config = dict(
    n_head=4,
    head_dim=64,
    norm_place='pre',
    norm_eps=1e-05,
    rope_base=10000.0,
    qk_norm=False,
    tie_embeddings=False,
    init_std_o=0.0,
    init_std_up=0.0419,
    optimizer='adam_variant',
    decay_shape='linear',
    seq_len=768,
    doc_mask=True,
)
Each number is 128 + 32 x the weight over its row's rms, rounded and kept within 0 to 255. Layers, rows and columns count from 0. Numbers have three digits each. The size before them is the row's rms in percent of the matrix's.

# q: layer 8 attention query, 256x224, rms 0.0397, rows 118-166, columns 112-167
# k: layer 8 attention key, 256x224, rms 0.0397, rows 118-165, columns 112-167
# v: layer 8 attention value, 256x224, rms 0.0397, rows 64-127, columns 112-167
# o: layer 8 attention output (transposed), 256x224, rms 0.037, rows 64-127, columns 112-167
q118 103:128120084110055125149095118098121143151094160130149147146160106075133139104123103111169137147130144090123140167110155159129119152095071105124122041081089078183139163082
k118 102:145080074135077165108176117083100132116198120093087083101126179151117148141119103104109106140120105126198128101192121141149140142113078115137098125155139094130120065134
q119 093:111120134137132100138081109082130148171143148142136151075082152138109081121160147132139157129167117172140077178070146130155088165138147177086067128129139172110105108106
k119 129:156141106034128111138151168151159139113139084133103086119186097098154114163123101190115068142084117111127134099163121121121255125112108096128124156106106087116097165115
q120 102:193168134164163121142141135106130091142120119078161158157131063108142120188193144147107109133131107149132078118133097061170149064106206106136097154127129116114128143100
k120 089:106122179164142169089122155131093148133128178142171160070125117154088115101107147081159197161152096152094096156123132163160050169128133115098143113176141168128122106146
q121 096:110101110124088114125103107141109098126196146128168128102149182127128095181097130145112117153109106123105146146133105118160143136093120130144127184099122122110074176152
k121 099:079118128168100130107118073114092101094111110115162133099091109107109141065165149090132175154165106158158109165114097134114060158195102140062121110183164127171151165108
q122 098:081085157147115100130167172117100119141159098160137119170140146117060152121137105161135111165088080163135151128105180183132099055173165101172135134159181173157077138163
k122 098:197109109111127190108159110133192041086119142148064076152138104110202094195118119129149118104070187102183130140081127122109176149101147138123147056090109086152136143131
q123 103:102037192149204094142098112052148127139130085121152119173124109134077130131137121116128143164177136109128169122124122176166113122135072091079098187117099162141056164154
k123 091:169164069123213131145109148163101147099150095104140114125091124054134125155159101177105136135131133142136126172185155137157191134113129117076098155062116138075133121123
q124 105:118076101143058118136106054115093105105129117137157148214134129136108184136183130117175141107144155052164146123121098097170137175134110084127112176129108155143092086206
k124 104:135081184103101141146164140148144069189106100127093143134113145173119141186086193133139123181045047178164069155162115128086141136101174096117093248104117185115103147084
q125 098:135126150146083110140146147131146144091137124162139065130094152121177151141072077115085152111183191157123121145165149162098125148111151164157109129132114146081200149156
k125 089:095150095113142131060085132081139154141130143117123115126170119225108097089162178135099120153169086102128113123073108121169063126083151141096123154128142127177214103088
q126 100:145233140132079117158077056142144166145120149087154117138126172133144098124163074145108131135205114129131147152155163127135127099127198127171137150116133138145048087095
k126 093:153154129060128123147146167124148120141091130190120178108143104090162137141095070182121124127048151135138124105136146143147221111151145135099154104138049084092096162115
q127 094:145162155111175180114157152134140127139093086118142101100146104138157143195104125089123176147099127166105140112081153191111127126204060156115150095145145151202147101147
k127 087:197141105132114128181111105096108126142152166120104134186115127144111070165169107171103099071143102075139150139069119151095159142139169136118149105089132097065124148099
v64 119:145084098145099155077157127171152131119144114116160206167123130106148179214147148116128173097133113133078132142141143129124115129096156107115126150078102158161124140132
o64 116:101029068162149082073188101158103131093108114096139067098133112166139038187136126086104131157104109148087149155077196184142111084087111133116111072169124104070118145110
v65 126:131107138148142157110139148244138167106130112160137081129160129136151173108162135114147116100124126150174173070136133147120125102097072115160100131150145110076111100163
o65 118:153208089143155117123144109105114129146191127168108118109128132111096118162137128081159152135109174168128151191140121152201081118131162150139104200094136149123143093155
v66 117:132196148112052162123086144193113124154168174086159163177151065151098132155144093105204140125072166139155175122190086163143118078135115118173181130119143097124150157142
o66 113:116082099114121126147130141169122123102166124142050162094140123122036140128128150094118143118093180139116118131098116121125108060191136072169135137107069154091090154086
v67 118:155129098104134160136150054180152155170130157209096127117178124149142072151110159028100096120135187105129164153130112195196129145139123166145115147129059165151183130126
o67 115:132100078129164150144155140078151118149127149125184116135137098099121133184138143018150159150107148168119134171126118196145132190082120119135145216105130128159121129145
v68 102:132087153159170069129113189132078119062136034130151117137104117105139173120168174136167133132138092093144132113096167126098125147136098192150082131103098166174115130115
o68 099:117036141143149083065129093147133118120158141180113085152098175162135216091136042119115124100163064112107143083057100097130119131149160138122108138109112144116140093158
v69 118:127099105149127158168159051149065085110134084150152144136190139112135180136223198112075140143149143156145101119137180133120136133177141137106072109105127158155123135131
o69 106:123126124134151134137185101101144149174129112111147117111118091171101101181139180176138125118144232134116142168085138119145111126176110138129105172098122233124119122137
v70 105:104132067162086135126124124144128091123097097163121125155091130118063141105170153093084149149130124104120107097133169139123120166163116074101116151103209109107098155090
o70 105:101163127172088144168152134133102122176146075187120178130123094130084097129182163179157089111104119100107115154135093097123148080194138119117139130143153136138083114114
v71 111:134148157143037194143156144052112163108148145174187147100126124115081146170118099132096137177103100110085134171060136130119125090115182115113140163106060152150171162165
o71 111:047050100172138093099176151089105113165145158120143169102141102083136221209141137119123139149074049133116154149101165164114154120174108131121123164177115109176114113148
v72 111:115116168129118157186131117119127115164125101139178138124188141143082150067158123200171152093092209112190163143105069114022124102151081111160162061109086104152118057143
o72 107:086116181076174113132122127108131111105155143127071097137105173140115146104091142128136139113123221112193137092087081150128136124190117118153143068088075132132165121113
v73 126:157127068143081109104114123111048127082122146170147202185118133071073206161127041085131153107105088135166135155151151083174113133131123127143128166167128101125115174109
o73 118:111033113132086105152148103138126142133133113215103144145101149113088196168081153169121102112066144122092167195058156102114090122188167098125127174167128194165089148136
v74 121:127161143099097112069104139168128053094093088115148107137143106082113209092160142175148123100160166125126104122094097090106118172116137116144104146171122094138062145136
o74 118:154140131091140109044111109134123102140127085157145067122123162116090091063145146167152155142226123163140113154113144131120112120129131147108107107193163151106105081089
v75 094:100098146090164125093140075109174175140173114132118126094122114091141125123085128157117130088132150121172166150138164093107124090079097099113199100133128114212157107129
o75 098:142113172111148140144141125100181152159130143098106102111124146142131144148136068098099126080078162108102123142135147129167135116067156139139143150201104120134217087161
v76 098:148186148115130152111150104127150138118108161202154151125177145133108169118138146141135108126096134145083131148097123120141120149126118147095133090110088144172158172140
o76 101:141094165119161106086148104128111136136125152107106172129154137156103212148138082139141140088083155142120127089075133141124148110190065092139116125093048074098183124124
v77 111:126112093114130064152148109134098095149155072110139076110162116139082120122160123110091107132158131140096056113093120134102124135143144078181159145171187114207140163090
o77 110:095111125145125128192098098125148133166167069175104104146113143136114156138123148209108149151159160101089079140057096109110109093127170146157120183187150186159128143110
v78 095:108162126148134140115116132130113160167159123089133094154138103134145115074145094111156105180135143064098148144114182165119150059124091107155134145136171077160114055089
o78 102:122086131192109152160156096101150153139160121133121129147144120164072204130147141130146134161045139128170125085111089119128116100101136078122155170154075124140134095151
v79 092:089118127126131074126163094161080093138074151158097110167167099092085129133120135136028125093101121179138090122110107147081119167191168128132156098107100149107128194178
o79 096:109148120085184123172103117132079137135151121166142100164103126101167025090100173104116100141154155128101095177127154128107146146149090144150106128100188160131139131079
v80 116:125060064106154126048110095114185131180121121119132157163163151123103144200127166118087166178081082150089121142141132148132119037165134135117119089147162157186142120115
o80 110:111128087149154129159138120167184117119124103095162112092139083165121101195134189147116150095056056124131150124128112170114130109152165122122138151213152142154121160135
v81 103:115059099134163102112129120060096104109178097026110123105157098115132140153181149141188139116153164119092141103091159119102124136131138138109091098137136151149112067103
o81 101:136076139110132107125132121135153115131109143057140085124140092208132054153190154188108127089148118106107151102136118096097168165166133181120098085169153210105122148100
v82 107:096104146121076071145136155127118131058084097112076086138091139184117083089146148127159093133140098110153099120126105167155126115119112102123105066180190109115106090133
o82 105:159168180128124154105113112168101151143103118115128193150134114144120140042138107162153123105187061118155124083159113067180155111155092080117121100123174066110079134105
v83 090:113163155105108143145134115104105191083162157127155093091106076135108091194142173091138117140120128076166145192145082162130148111091118123148229057109173109159163079147
o83 095:128125136135120120149150129110163123148173136142121141136129092175158230126153086142119153130097106143126137085125116125137127152131096105161112140098080113135146126168
v84 109:161049072112106091119168109167141088126139133137153155190136119081093160138142143101094149103086140114167111121110127130099132108174116155149140140152139078115108159132
o84 107:128103095095140121164148096123184120115139083212158064173067163115133102117116167169113138133121108135136154173088113113122119153103215098122128221158151149135074126111
v85 104:104110131148125121095093113104053138081167173124166124145147091160120199141098081069166146064126086134123127102122129103173137114174076150099139087170088131138122189125
o85 106:169049103106126100138103107141156109099120151117053067173129156120098182129132122117135095089074122133099173115135149122125093190225130127134124164135135172158133152140
v86 102:122124108147108161077117131147102114106083126070148121117205137170181118113151128073143072182129149161117101107148121171192115149128108164090081114138139095119098110104
o86 104:177160127131148149119103149133118125096097102083123114122164124158045122141172179144143157121160134111117107125140098137141127133155121125137119174109136132113072125110
v87 114:130074122137120156156172147069095114111135144129123102101124152174147104117067083071154102136110088093114123130124132150166127079108128089121093141190151087112121170191
o87 118:183075121102140150109111138107126149095106089097138128169114090112110138102107159178137140167094092116132147129122164133122079153158137133106158162165143084184105167135
v88 101:138123131131103110169126111157128141104135097110152070127127084170182129145125119126147147105170110110099117133168129127096110156133069093192159153129163134209132131121
o88 103:136111107113122122177142102123183161114118051138092089159112140152109099139152101102131128186150143138084112152101145123110090096073139201141132095151157159129143160079
v89 105:122143106171121098151121117166188126161179156137110107186074110115105155103104121058058166130097160143174131104178120085073130148099156156176092189130085085068118111161
o89 108:127130085163124160160105161101094107131128088141083114152122169121102115066117137052139129117146195116138093135161119128129128116079163115132128162025109137129114102143
v90 109:091134146119135130121063125156077058150134091109141158156157046140112156116155135166144137164151154130069113133133130154155114147175096147123191147057088105128140168175
o90 109:129112145124155144145135121153155091040114133156115106150152168134127098109123142120092174082210192112090101075136060157089098096164105121189096106104106130060127114124
v91 108:185132084133153141097141122081135140136140175206131120082105101117099148125061107147124113126085136070116106094162098197159117104147093155156117144186126083120166145132
o91 106:141215133120121163144100123072185092133100124182148127133116108146159156068141113127137120169114109114150160062154120181090166209131129132153136111162113138164160122157
v92 121:156213156118111139162126129080085112146069101108154104111107136098116154162161122158222120124158122088105098101108130128157121203135118193097149155111126101102164213137
o92 113:159198147091100139112130116104138090144091168175134180121141135029155134170128104173137105135156139126127134118103078146077158162183095136121160096127076105111153156144
v93 116:155119156174116108147201102098130150126127140177095150142143186131097110109119126147053133151087112100103142110099121094126122090123216074141076110103174108086116133196
o93 111:089168168121147129096114150123074158138153100133128169098112131088163122093090150198117089192115106121130118183108164098177123123158102056133141182084105086116121182129
v94 107:119130177147092128118134099145106124080145132166153157144134105191082159138157144095128121145092164155157124124146108195168133111131074180119105113161104136176160099119
o94 109:117159127129149139132168092137147141138142123145111138110131139144164195097154128114142126104163118116154117160138154135156191130107144127129104173171125221112089120151
v95 117:173092121115134167137150185135109170124163153116155080104185185164116127107176084128149112130047191114139184085084073155138139113101082047114128091180166148144128088110
o95 113:103096135120138068099122120131100106129143157081105117093117090169075191179155177207144168130046130176171153095104143111136136149161153166119110168077136122142097150087
v96 098:155080115111157181171108119099184055133105120092092126102123122143084078169116165113100109109109119149100080139152137087122124150151103187130186113121082097166159135132
o96 101:126169166029149150190117093150162121107093125101127165113109154102170130147097115172109131066230122101097119173151067126103215097104154134092124084126119100125093127131
v97 109:114174118129122102138119084140137149119034096144081083164137172121138079125144140117190121119177103132193133184144064125130131178107117219162170150097145139082161165122
o97 106:146120111083109130138071143130150115175122156152138145161112118057146102143087103043133109108184144136099102198106079112138126133079110147090155151095120145165165137133
v98 105:115064101115118121117140104107176125109131101083121164106139151105137141157131103117124132153131129143142147160148130072182135078118119191123074106176136111137136114166
o98 107:175224144110172182097131138149164148129081142035164145107114144118138116173100206081123113149162134133128142150129109113164101145169108098103136088195115149121183133127
v99 115:122109158113177099088176167115101166135116126149142097108151123143112126130169133173146070064145101157160126129064087114131117109144145152107124109164112198086160143090
o99 112:122114125086123060119095103133122107175154132183149126125087121119157202109090096204123121141156086120153128104137130122118179180138144149115097207140179196129118157095
v100 118:156133089096204091105123118141074165193023120179133111096098172134154140144066137132125192138097074139097121129127174144091136106149117128135169095125144162193117131112
o100 115:113163160135106114124131089125137154107089136185177082107105114154175101145109136144126132145017101154141159116129141155080135109108139191118135099154117119199224128160
v101 126:103180169140083145142090142147153157148101096161124153117107139097117166140119109166149169189139143142158145146166118147084131110108104081144170170125135124141135124101
o101 117:095200168116103123132133166130109114137163162156119185113125152093155121172168126088126162097139106136114113183115112152125166044122122135155120078151093164165142089143
v102 118:115084136110127214128140131113173096133187182116115113103157098156145110120052106109169142118099124103125131104127086162177128109107126139149149114146112087150169137116
o102 112:141112184105117131104108099144161118060112171043090147124165089144138148166120076156070192074124094131104130101124106175164150123114166110132098146118107071112103164165
v103 106:107113122148142084093123111094101109081172104090095203146119115093129121116107071122134095077214133143155056107068195065149119194151153108088136119148098171089113177071
o103 108:144048099136072125158094150157068152128105168140104124166127157079110111124079095079105089094162143082100133168130153092175110133182073095142125111193184171125067142078
v104 097:144119104110141070137091138144095169107070159152112080179101096142136125140188140134179156120127062112137189088131166123130124072178096188077147084099183130086113136102
o104 102:162107132156080103168156093170158114068125157143131106187101123142160174113124092151105108081057065142133157075167104136107095122168122148147113190084133135101111122159
v105 106:153164145112095111158110153142192138139180132148138090137095106143121111095192098144194154134114117132114221080065080099195139099112104103156115128106159133050160109071
o105 104:130122168152066087089123110177143101144145201104128155094100119146083216144152119182138103102074095172178138080167112116141132137155164117116101177118144123074162127095
v106 118:134073105115142166126118112094147089085091092095099041136140155110124130137136061131150097098171130164186132041123090151079111128134100160185113157186127143162115096128
o106 114:142169141094143126146071087116138119164150109144106145146139097107112061217178191196161157125195145139130128144129118139127130120138161181120101192153187170190123100112
v107 113:140098063139110166184144126115109105110130145146158147153106161162089142139197099124083142086111168182195167165200140096103131161141108117109137134121149151115154120170
o107 112:145153145098098163181127133103113124137112174140157114096083120140156057176123162126129144079113230146104158194161133126087143155130168200133125109056153158148151127113
v108 111:102067107133119139094152108070146162096105135121109168103095127125098092161123144073104088116126085095161113164129099119079132155110122161119116139159054185177164085037
o108 112:096049126148144122162145115092146114193106146096120155131137100178131189145175102157151121079155116110104151083098104128081233136065147153119136138144087177147089103129
v109 109:104143153120135083168166052084139177089116108120137155129179133138130111174118142186126143112189137085115118168079126060103128094095170123134171103113103115176117125198
o109 106:093105155130191096114156107106109133107108140087147128149133115102159083156114107114083138170164143142090083147067109151148117108166071110164112093144089101101198148145
v110 104:072136093142125101162131135127178163057135096137068124095178096164143075164134177102120118173075160126155128168131034156149129149126093191120116080118158173101110084124
o110 110:114159128126200138154099173129143106115103104069111156122129076172122156104144146169169134085202127144132106066176110100143169182196100152156106064046135150097102151081
v111 119:129163143149112142164168129134103169136109140153153087102099126134128110104189163098130100090149133134117098121134213140132137191110138093107113128102141172103158164117
o111 111:165165134148053165130153116127110148169110167125163136119141110146176144129159063101129095112100152133108136146148178134134178146072113153109151112063124101096166142130
v112 114:121099157104105174145109074127144079145167132128185113143159058138081103157142163131073129075106166114145100155095128135108127093166097101209164116136063048190153114171
o112 113:117133157102168166171155078071185108122149106153129099129092131109125104124118141143128179116177178148148129119081084180156153126108154086178142179154103115093128112152
v113 127:095160190112167096074100144153089150117084170105173068078207101157154131104160140153145096115144149159134110100050119108128130082153123155074145079172144146117099162172
o113 120:141196099126187071134106129112128144151162113124112120145130116157101134121133128147137136147148117132136109108140104152143072119233062124162109165182119174144139126129
v114 104:146111142157088140155125124162137156135143177118109136109149097163121143187126116115133153152065148138105145153151092110150124095158094124193171115062156112128135114157
o114 106:092140084151085116217146145129149144059160113129115112151158146131171147117085105029116155168105142116104115161139133172106105128149113114182126088064101149130113173143
v115 129:113156122130095092142161114136096179094068138126124102170119077102143163100172123153163114190117127121136168061174101181144125178093076171117128116171146153080108115134
o115 126:123140160157114115125172094136105148142085116099158132156169136162107144101206134175131142083137150129131114056130156147095131103105125198134124149110114175111121088109
v116 111:105159140123090163148170155110135157131134129147165144136171101113133132088086132145150120201140159062150134142151118119080138070093155090130152134180126129173120085156
o116 109:141130146116182139074119138123106126108087100079125097130124134190096123126144156129108175155108161159126126077081147149125127111085120125117105122093089072178147113147
v117 102:133104167124139120089070148127126103162108159084162141150083186127142162083143121157175133055140094148093126107143159066120112102113152078126174112131129105131086142140
o117 105:149099141125050091118114123196116129086143156134115137132135165085200081088115100141094146118100087123098139173126121126129107066096146108115128130199141080112111142153
v118 113:174171099158068153128123138135144079083164142104174104127115096141110140181181143115086120210067098141088105129120167130133123116159165201176077201117140107097141179141
o118 112:105180090157157118082152139151157120130133090105134129070080116141109161135156177189154143113169106159125147138098156146105117100158147127124122171124132166088089151128
v119 115:146104133110129127126103098117227068088171107045126054110094162066124144184163117156160124086167103131101166092117148061135126133092124183160066187167152104160143151165
o119 116:163124141108142118086135088123158107147155129025094123118111166098116058179197127159128093110185082149102146159105131106149127120116158174110136156190119147072179118166
v120 114:092165097149059106128179192171115175086079145152133120133134124156118149102169180098165090146133057134065083107144124148165125095165160134121154159152129175149152200104
o120 110:133062106167086135110140123164136107141131081158166166132137103147143172148144130104090148217149011154079087082109132146086162146129158128117105156123183126131082173119
v121 105:099145097078116121185102109114105139159079151134085096148142125186107029115105199090160110071135157106163165175149046175150133136122161123086168076103150109126149098144
o121 108:154085142077139130111087163160141103085083162096162127177150049174114059096126143070124150074135135130115091131157112138133127169121117169137146111019142098146102145129
v122 122:179130079103168087093102155165189131120130104113137123170122140090085135196138180159094172136121130112136112092124048125098121131174124177124131129094156085096110098100
o122 115:105133062133145102165095109166197051089138120155095133117104104142126087150128134147110096151144081142158128102125056123118129168166152124138139123109133114103105108140
v123 099:128143106133103132129156112093057142106102157132087128147181101146116165111146108122107146145077149156115109125170112135111138119131124135186148081090143108105127126183
o123 109:141141145128166165102107159122115163146120135119121134162137102186121116096121137105157198096119191142114136168139175147114134092176121158117127064057094161116129172124
v124 127:138137167141104116155153153132162134098179148140165114005076129160153167153153113155118148123085089174087078105120118092128123140095143102155104163122158132160134134100
o124 122:077230134159108093108132130157145145171143122106087126061106147137200201140118101180109115159178056138112118152129163163123119098128135173141093077149161181101161171122
v125 116:147131156127107126186125148123137119171109090115153150101116152114178153127148159133187122210143164102130149161198123128158130122127094210109086159057150137121110154178
o125 119:151166118149138146081142161143179125099145098105161109111114181125156196120092115103113131197117152121139146100125056107076044173131112113099148102080063110147193130170
v126 109:122079118154113093151158127139167149078051118102085139146119151141118097215104165175108121183133077111146121162146138109130107116106078164127112141171207125122095091164
o126 105:114206155157145158155159141094112159135104078104175218137140089100150043134149161174154111124170066125115120143101123112132156127110105138151143077153133113126106145143
v127 116:135140140099066109109130153111096114052142130106118158132143076126119126141117104110148146116098171115186140188170019103103124116144117133166148106129143089133128079125
o127 110:126089126081146130167094135100128132135138080140085137103117150142087165099091108090144088148188123143143132136147123062125128130249112101132141070117129195168080149071
q128 106:137198115159159131135129216148146117085079099096158115092064137151133129185157093136089110134133137109144099176094190118154111171093100110064101141107099182124114130100
k128 093:141160137142084148165180121137045126121145142129113150197108147135168134101162129127144164163154116129124116090137160166132117139186163148095123181133153109157165137168
q129 096:143124141088143122116124169128109190096120102106143174031067169096115127159137120123083141110115155102103075195119114114146148116079097122095113136107122153095133053146
k129 085:093106181140121171124166102106125076153152179172113133128095131115152145042165128120094166104128120159126088083085120121130111149196202105111165125180107081107185160107
q130 087:109131165118147179101141163195113105152141113134172151104102136052128066165122130128107138107199100090181146179126104128128124060156112190047107135175142136110134102097
k130 097:140165130115126111149139142139183143106148132155113143095050148175082143100149185121139091142077105147146060098118194118093143169085143099149179107074145102124094112057
q131 087:120156146193189072172101094024120138100107147140102148169168164180128130138116110147111107134093129169126101129161176141079088189133131074199144101093150144172114152094
k131 083:132104153095151153093110151191091104146158129132183138114168109075167101156159093129108136126144154102092169173115069181159115135185126170112121125149132091128149149201
q132 094:088080150140159198131114152152127074141149164119123155121183094106153114105088144130136188141177140166172126148126108172078092122193124145145130060107159154117157117142
k132 075:166096095111157116130087100116089135136139101127150112096140172126140149177070120090141103119125120087072118191171195124146145127044070143116095131078143076158070069135
q133 082:168160159103110133156190117171163082128178119162079123122131131069081140149132135188198171179166170096121184092134074152193107130152113117127138107177113079106164218121
k133 077:053143136148104136112139122103137125125094164062130191082148097145183062128122121125148104092172138208132164150062096098132082028192145135142123118162115127100152120166
q134 105:143134081087137062096125117052146132133100118162126168050135146149094173166141089130203117047054155116095116127123119142173150138070088145180134135123086119081136125111
k134 092:104145101123112101142190139110195158139103100145128082158119153110100124085146141104095114091125086142177077113111174093046128146160165129159160139037140101103149160074
q135 089:081112152136108122154105151103133152133100129145166152072123134145168100124114138106117138073130157165142105180140126128117116158153154107142161135137121154131065070124
k135 082:186116118140121132140094144133124113136123110134140061054132137149139122194099121138114097046087108087154074122154176147148163098063097072102088145123139125165097079135
q136 112:135127133080107121099129152082122139147117150084138114105125118152149134169129123132078114071112147175114142091099150160137162165067070112098150088120063144100127156089
k136 101:116102132098093139116189127150163096135149102151136085179150103147121152100118142092094104166158123119179106142116140119060127105194180123209155125076115081126156125122
q137 113:073061131075137177101122156137097099165134104134130165158142068145124081116121156126050091094128129196185073119133092111069131124129173148152151129154125198102162108142
k137 100:067068107170146085165097111196131086070085109124120120143129155152116119133142112102079122167078172143130093143146149125142129102144174131126065105149176183140122137117
q138 096:168123098036121067080137168133110166141128062053168140152155143116101106199114131121085096043078133167164113113130095156129163130061126121111149143123122135135126077109
k138 094:167101099105114120171112145133155088074132113168118113172118105169115151179144137188080104146086103103152085092173104125098164131105139160196118154105172151173154113154
q139 107:129109111098174181125128096170154082118187151152087142164161089109118154086125113190121145142146107133122147187082108159155114105125153154151147060101112079121182197168
k139 100:067196106103139125098128120120091120106158168160221153163202083140170177101147126063100158106142175139129185134121125105145117111207106119152142058078110108090085128111
q140 108:134029090129142111158122178104162137145080122103126170155117155127100077154129184135134155145112100151096126118126122162122119144136141180128182115110109178151133101170
k140 106:088150105141111084116141134140108190111040171100165092048102115140134063160150115145130116116165171157151166151163140122130113146100142126073062065105182100047105099157
q141 103:163183072106122080079074148092121101104098086168152113142127173134096172117102082102141092066107200103166065119128141168125170149108056116139114143112116112132146089056
k141 094:176083113085137124131121157139145108137124082149040105191097092170104130113116110173122136145056157102136141070122123165096180130091159154146153131148144148125139146092
q142 112:175104132143101150120141118154162171135154073104154145143107212127083107166124074175077082146098060131163044115102109125168109152079105105103091118180171110137100095138
k142 114:123083115071078159113129144162201133117085131076154116174141153186122135143148123120121038175127100100106101085110133162101134126095149130167137129115107062141080079100
q143 096:143168111140149086147150130149130151078162184141102060113122105102169173130113115111182134145109098066048122116101159104166160057083140097107070087099140110155153122127
k143 083:217112088156133178149112146079135099147153148133075088198136132115168155108123147208103101131110106068101126104118127174129187130115101184154138120163095140150177169134
q144 107:097124117174137102124131126112118111130167127157150071086134118152119146093119145138087116152078111127160092084150099125122140149120125075090082153149137110101121064084
k144 092:178096134141075084202091147113120082123162136155105116175087152163018143049124091140152165182098185099078127137143130183102160137117152100162151131150065150138147143174
q145 091:102111149084148175090123182103135085112133129105173118162173113122122087114100164126154125157151131180193169135144089150119116115186194129093152104146121102158133163144
k145 086:080123107112136145069142114176147148139145142150197118116179083127122152146151087083156122076158159159098129150128067119147099055188127103100151088077136093114145168128
q146 102:113112150196149106158113120105125156118122164151107146105080126129146181069081148071134142127140066067059082131080204086137123084035142137152076114081145148110137122106
k146 120:148117139159167117173108095135140165084202120150113061159135123093191106097120091153129143104135113097113084163127174164143169089065106117125129149062149134148127121108
q147 115:154137103116098159186167137138126128152106118182167148126153154138081110077134064153102126139118134104150095128117134157066139124136101067125133208196129086113125136090
k147 106:155117144128094167179165162152138125116103124094155115141134132156121129155116100118130132165108161081118124155109149175138154149146152094116155131237146091144120120097
q148 117:088106135183079162131098140088107101166105123108151183128105165171095084122160189073142175134190128176131145142139120153104045138176161163137184173138131158134124101114
k148 086:080130153156141064119127124178127171120153077157115112078128107036207114173091121110131140114158112143130135135155147080170120092117112080080094158078138112130090121116
q149 112:151094155120146153127112128096118156116129125111092113099181130105132132155093123097182157117088110096109181178136120072160094103189067172175122128103133133112134158145
k149 117:129093092137135156122099112083093165100176114130169147130189146158166097126089098121128083113134107124139140161078082095165120170116076133156087142126099110155068147144
q150 103:182182144101122183139187120087153155142087094131104093120103108090143114127182076206121125102169158108133176120075164120130146149091133128107154121161111102127112095171
k150 105:140153154081123181148163153101100113137135097097190084104121213083138125136091159168173132093124159084152143090131151115169149135126099116070104167191107110156132104118
q151 117:109068170166120101145120174119116156129159146141112137142081131133109135087127170126179143133175081068066177117102123143158113114117162124115100152108107137122116144135
k151 117:168174130161137170113085131071083164093167194159169087167116111118155147081176109093107068099187093123137131161122144155117140175126116112120102107032094142113087108129
q152 104:141149138123102163072155117128164144148142157117115082088082138123139198134160100185141076040129160103153142120077130133159137129051128140181113072128119129152136095128
k152 117:141100191085085134110172160130143116131122099103160092112123175093095140111122101155148141078095138086136098056155128121133110126131086139174108126149147151173142123145
q153 106:165080096124104163067141155136111094142097137160150141121149164149075127100163103114171147160118162145093181092107156176115125145161135123106138203179116115118162137092
k153 109:135118172115170133067162150174130166116139100189130122095134152122180173174120083123098085128124089147124117049136177109187113131146113077084090168179129110143085100112
q154 115:132034129134130133150159168124113147102075119132130143062083126201101047149093080103157117142150085117102113109167146153134130119122119109092108161179194164149091104110
k154 114:157078129145082108204093171163128148101102155115188170071094117176134111167124104105139101156103165120059077166172137166136143094093119125065129131160167164135117111123
q155 117:169170155110150190120108114117145092155145099125129126119120129131102132143088100135148135126137189135204157169110125120113158073163107152148144102085069080118123129155
k155 121:118129177098115231153088096139151084192145148138141167122140137122093139123058145165156183078159198148151165174110123098103145093120140170114152142150085098166179122148
q156 110:179086093117098119099132104097167146126093144096129107078136139141128118198181069113147129114049091137132162109120191050108115141146078174094098154117114200106116124136
k156 114:181068120145127162113126149118176163157151146107127148116146187153170135123135112162139122148114127124136148107119133046132117143086085137094160164148152195134094096113
q157 096:143139136107144136105154098139132065112097131107087140126157117135132120111190118192115095148095138184090117108135094137156132166138130212118123076170127151087119140131
k157 105:126112145117131142138161156129163091121073124064080196100120155128094148142188160183174088161179140178143139053158090104130115173140157179132109162139112164108085111157
q158 111:124182114112106152106125093141101103147113099090130119132139051101138110078167166126100127099161157150093148102167130187145134153130137172092144111099131095092101158108
k158 112:116172106115131085114140102130059116129087073109111143192134115052128113112158193135150134148196141148132140106163171148132138159160137135119118138113118093097120159200
q159 108:121127120147152089139096106134142099087160096104151130123146157113139058107093198064166150179197106102109113182168127124110121120147123174093078131071155184124119105141
k159 112:143138057175125152118096032098179153142133119115064106133128100092150060134135128122133140171196116120136139177118070105129119109128088193157112145086121115121147131159
q160 095:091150094154203197128114089138139070204149173083148109162179109104121128188187129131156152090142116138151170150127122168084143083174133167086162162153164074121086120083
k160 086:108158164132127106154087138128208111073092148167112083096096152108115176180153141113127106061131120141083100122115137087113140150158118119117162080129162121105088116111
q161 101:080173122197150198103143122114112126116090151140169119202129076146144108122166083152134146103169148138175159177128141170134114095183140154085165121108175146136149113105
k161 088:117129079105170090142107143136166162107124114185134115076071195154123158159086143129154086087117127091102065111115195094094141194095128069152155099076153107121103098118
q162 101:080173158164145152101102088102098119173128147145162159128168061104135141092114088110151159140190094153164167134153123136095102119172140119156138097127144143129132175118
k162 075:138123104092149108117142095140103169120208130165122134106180135082157127177087135157166117141133123083133196165185097196116157093119056149166104144104058134091123118141
q163 094:169179092097123078146158119080141183096107101141070093102120131167119163150137147121149125058077132105075159065130151103147154140077107096178110174141069089125152178135
k163 084:102148164145104149096161143156175099133065158071132137165133084155094111094161139136112139134085142169130113122097104098115088119167181126097099121167171131122154147151
q164 081:140131131126149120116153076132105127143141149108099131151152074167145204124126144167119130178136183132141137089055143151151106167172115126202148068139141128144093209128
k164 088:094106122145147160111090130123081109138112170095110140154155092128176140154103102119141130130186160151090170197099081143185105110205105111095082121190086165096151091173
q165 086:178135111129133042128106141124131131128166092177191080155119116133128126121162120118138133097116125072122101067113171103132171085106110118111131158126107140138106153141
k165 076:136089156124098189147168088076129095140178155155091189153100147095132119087193150124170117161121059151105125109106048152134112115147151182106152159143132067134159114077
q166 099:094115144088139185060084177158115097146166152088194168110151123138119167139161133136172144102155133123145130117134118117127154028161157144043072123135069094118144089154